Weights of a small GPT-style language model, trained from scratch on English Wikipedia: 3 heads of 64, LayerNorm before each block.
Each number is 500 + 25 x the weight over its row's rms, rounded and kept within 0 to 999. Layers, rows and columns count from 0. Numbers have three digits each. The size before them is the row's rms in percent of the matrix's.

# down: layer 8 MLP down (transposed), 768x192, rms 0.149, rows 151-170, columns 64-127
# up: layer 8 MLP up, 768x192, rms 0.141, rows 152-171, columns 64-127
down151 112:499471524451480554475495495507524509518534496509501504465541498462523449519521465460510519465489524434478450513495494493461490563549505530499506480557476495501501528517495493458491487482494470
up152 096:486541490498514487492466533525559533494478537494502488512524447497511519519480518523489463497475516504487548512510463476498515510569534491508491501528482471464476495513480521480518541497485493
down152 098:497501513530470517564504489505481458517505468513548482541493488511509497497468463465466524519460561477509468479506509518504495515478505506531484547474548507544507466523500513457491527465527490
up153 094:509521505517449456461535498496476492515490487499521482503461501504486487440492537532481493440515485499523528478455541515521540482497501519524499489496525518505476450458516541472479484466484546
down153 091:461554485501513476511507553495527500481541502536517496521517521518544532505520520535498555528496494488495508565496480465488543539532512460502540489499492485517534530498489478434491509526459487
up154 091:490509498510486494474469484480529496505538479479456521507498537524561511518521477533461532509476524500508504505540539492474485524504485521469506472514482501496552508511523486497533552494474512
down154 104:522536508512509482541502425491522459517505510481535549461486498514454487480510477526477502488472503493494515542489490525541460529490493503503497514542476468540494513491487515454542464515553505
up155 100:540500500527481491542489518558506533498517480468525484501573502533502488480476443495516520531470537499478513502521531515507526475492508515509514518470490530508504529529480512507451499480501463
down155 104:542508515483470530516477501510524503515500527482488478468525453505514520540504439515493490482501491513461509491523502504488470488504503516474559525525467530500478497544499512534512557482505491
up156 090:510490492490491479479485512510508486539542490503469514487479505513505520539462540527473513495500474475468492471520474490493492487515481505522461508481491481491491529516476494489481501484522525
down156 086:551465505502517482489507495494498554520451485505502478478516489491528477482543486462511524493530526467496510513462560468489466545504495490501520484486495506516505467522527471513505486501459506
up157 108:538492458522560552474480503508515497506500512516521531514502449544470463526471505517503511551505498510476540520471467525509489489479521519512528523501477530509548490541513491473470465485529497
down157 108:532484487522533491457520495542461447516497516487509481504487509461519474468500505501503510544485501480535532481492460523496529481482512508512498517502470502514500502498499455533480506473493518
up158 103:516496449490511527474466450511514448512525513517489464508536535464500484499505477491510515501499469481500450537509494529567503534502485516480496481514502522512520510451514485508502531490470492
down158 106:527458549527477518495484466463480529533477503468544522445522437505508486510502499470491521512482515515498495495491464496455517505544508511538469505478466551508511506558512507487502494467506499
up159 091:447517538485505516502522490470496526531503515439466468484468508488489524518502502485494517460544536503523520525526491522512448516530479518532507470470500492508516493483514493513496505517521529
down159 095:563484503514510495476477499517490491483482475556515488505514492497498490497518522499529485518474460470485491479462530491506560465491479497474479551481503505466498505519473511474494536484500489
up160 106:508495531495539473483478506504491513533548506506490530499436496519458489529487470474519475520504458507540526535518442455506457530486515470528473500459523520552509494487486521518524475489495514
down160 103:480494467479497493506481541470529484486551480471517447476491519474488481492469444488521475478517505488455509500518497447480466506508444466500498502472557507527478481504490533498511509537459496
up161 099:492522529498492540528511522516527481527527493488459496492516499517503500505501503448517494501487475479506509504478491507492458512541561519532521532511538520476478467508475482524493521517509500
down161 117:471533502491518510513535540506535506509503528516505538469497501537504490487509473454540497512459503495489517462494509549475503460501506512500496522498542498532506484461508478513518512484499502
up162 101:485530498464544526492530461525521526473465477516454522501519453519507524486491480502537499517501454506488489518483491474519449500498526488512487546508502507502490559508483526492477527473517515
down162 098:524476520535465478433466487507467500491510488476509508516543464523513467551475525495505506497481502505481463502495515453511566487512470536488514459512529510491458495541471482594484522533495484
up163 097:517512544484504451499490487505543458553500504534501538491502535510527509485484548534549453530517499437530506532505501515534511497488538478497473499492477501497487498523474503478522534497502559
down163 106:474471513513508491488505509523507563478521479502514479507502498486476535519492487498478551483498489515495529466509524524452523511522487522502541545524510526518500508522525493531473508507496494
up164 105:495522511476494443490523517494521517541476495497509499519502535462483496483500533526468514494509471499491459497492521520524492528476493479485500526498488554503485477529488460513459479498488492
down164 100:476515506513503521502541543482501451535512466526513484509521554500478504478513507500473495473469513502537503517503494511490490498444496501514481519498513519522488501496478461493474502499505497
up165 102:499485540537499475508448473546531474507457499479493476501514506502519524491514521507508513485473500471520448494500449482504546511486493516469499496526520501515508484481531521491476514484450523
down165 092:509494466506518462508515519506459503487500494526526515511514518473492482503513476527473513462494514529501506494502505526477477539567519488524475506496462478484499491488460517547491491540506552
up166 104:490500525457467516477499532556503517509481511518468508507476517490490518512475477550439533526501496477512481523472515501501484517478540536469462461535508508529511467508520510531486518524509547
down166 104:520533478499494481497465529519480481511513520499506491468483517470497484521520482518480475496523520483489525502482516507473513513532525528462481456511472506488496502501461488465501503492540496
up167 104:492503478539465496509516476510470547509518498532541510508497454498494495488492530511488524511471518519501465510513479558474536544521495493492506524513497496484452545492552546471535546533501497
down167 103:508487531504479434473500502539532533476498503508486468492504523506504525517470491507508479495488502494512518477522523449489499526489522505488484498491481524551490475506498490523492490532491481
up168 105:500482488506521503496542496517466509467486483525453494520458517478471472493458516535506521469534468544483483515499475519497471513491541481473547498511474503542474489541488487488492485451488505
down168 106:522527479507547498489477520486514548472525516498469537492500453510488495478469501502448546484488542458419458507522465505491508476530532497482497495498504493511497551514516483486486499523457513
up169 108:540494458508470508529487519513470509520502482502491426465498497502490487493485484499521462493495480474562537515547484514573467463534522531499548534525479491496552502472500503505511497497453528
down169 115:511498473514474465497504475477523459516503539432495509496548474475492470472504507483534486468459475431468509485437489475544503495518541474509540492515474520465482467500459491516469533480506483
up170 110:548567488532458509465542463485510517490521460466489544530515509491495477533523517505477490533495505484508488479527478508495445466489530489472515529476458486497505498468497494476532521501486503
down170 110:505502526513488509523453524497494504502483460509498480530528508498551475536464495458514478488473523509512532504502480473505499492579489481490505498484470523480481488507531519534540491490461459
up171 094:521477501491516522504528490504468487503518529473477517532514538535494501485487445516503453504555469476470497485474502523504464519492513501528542481469488509489504506497460517456497485510499531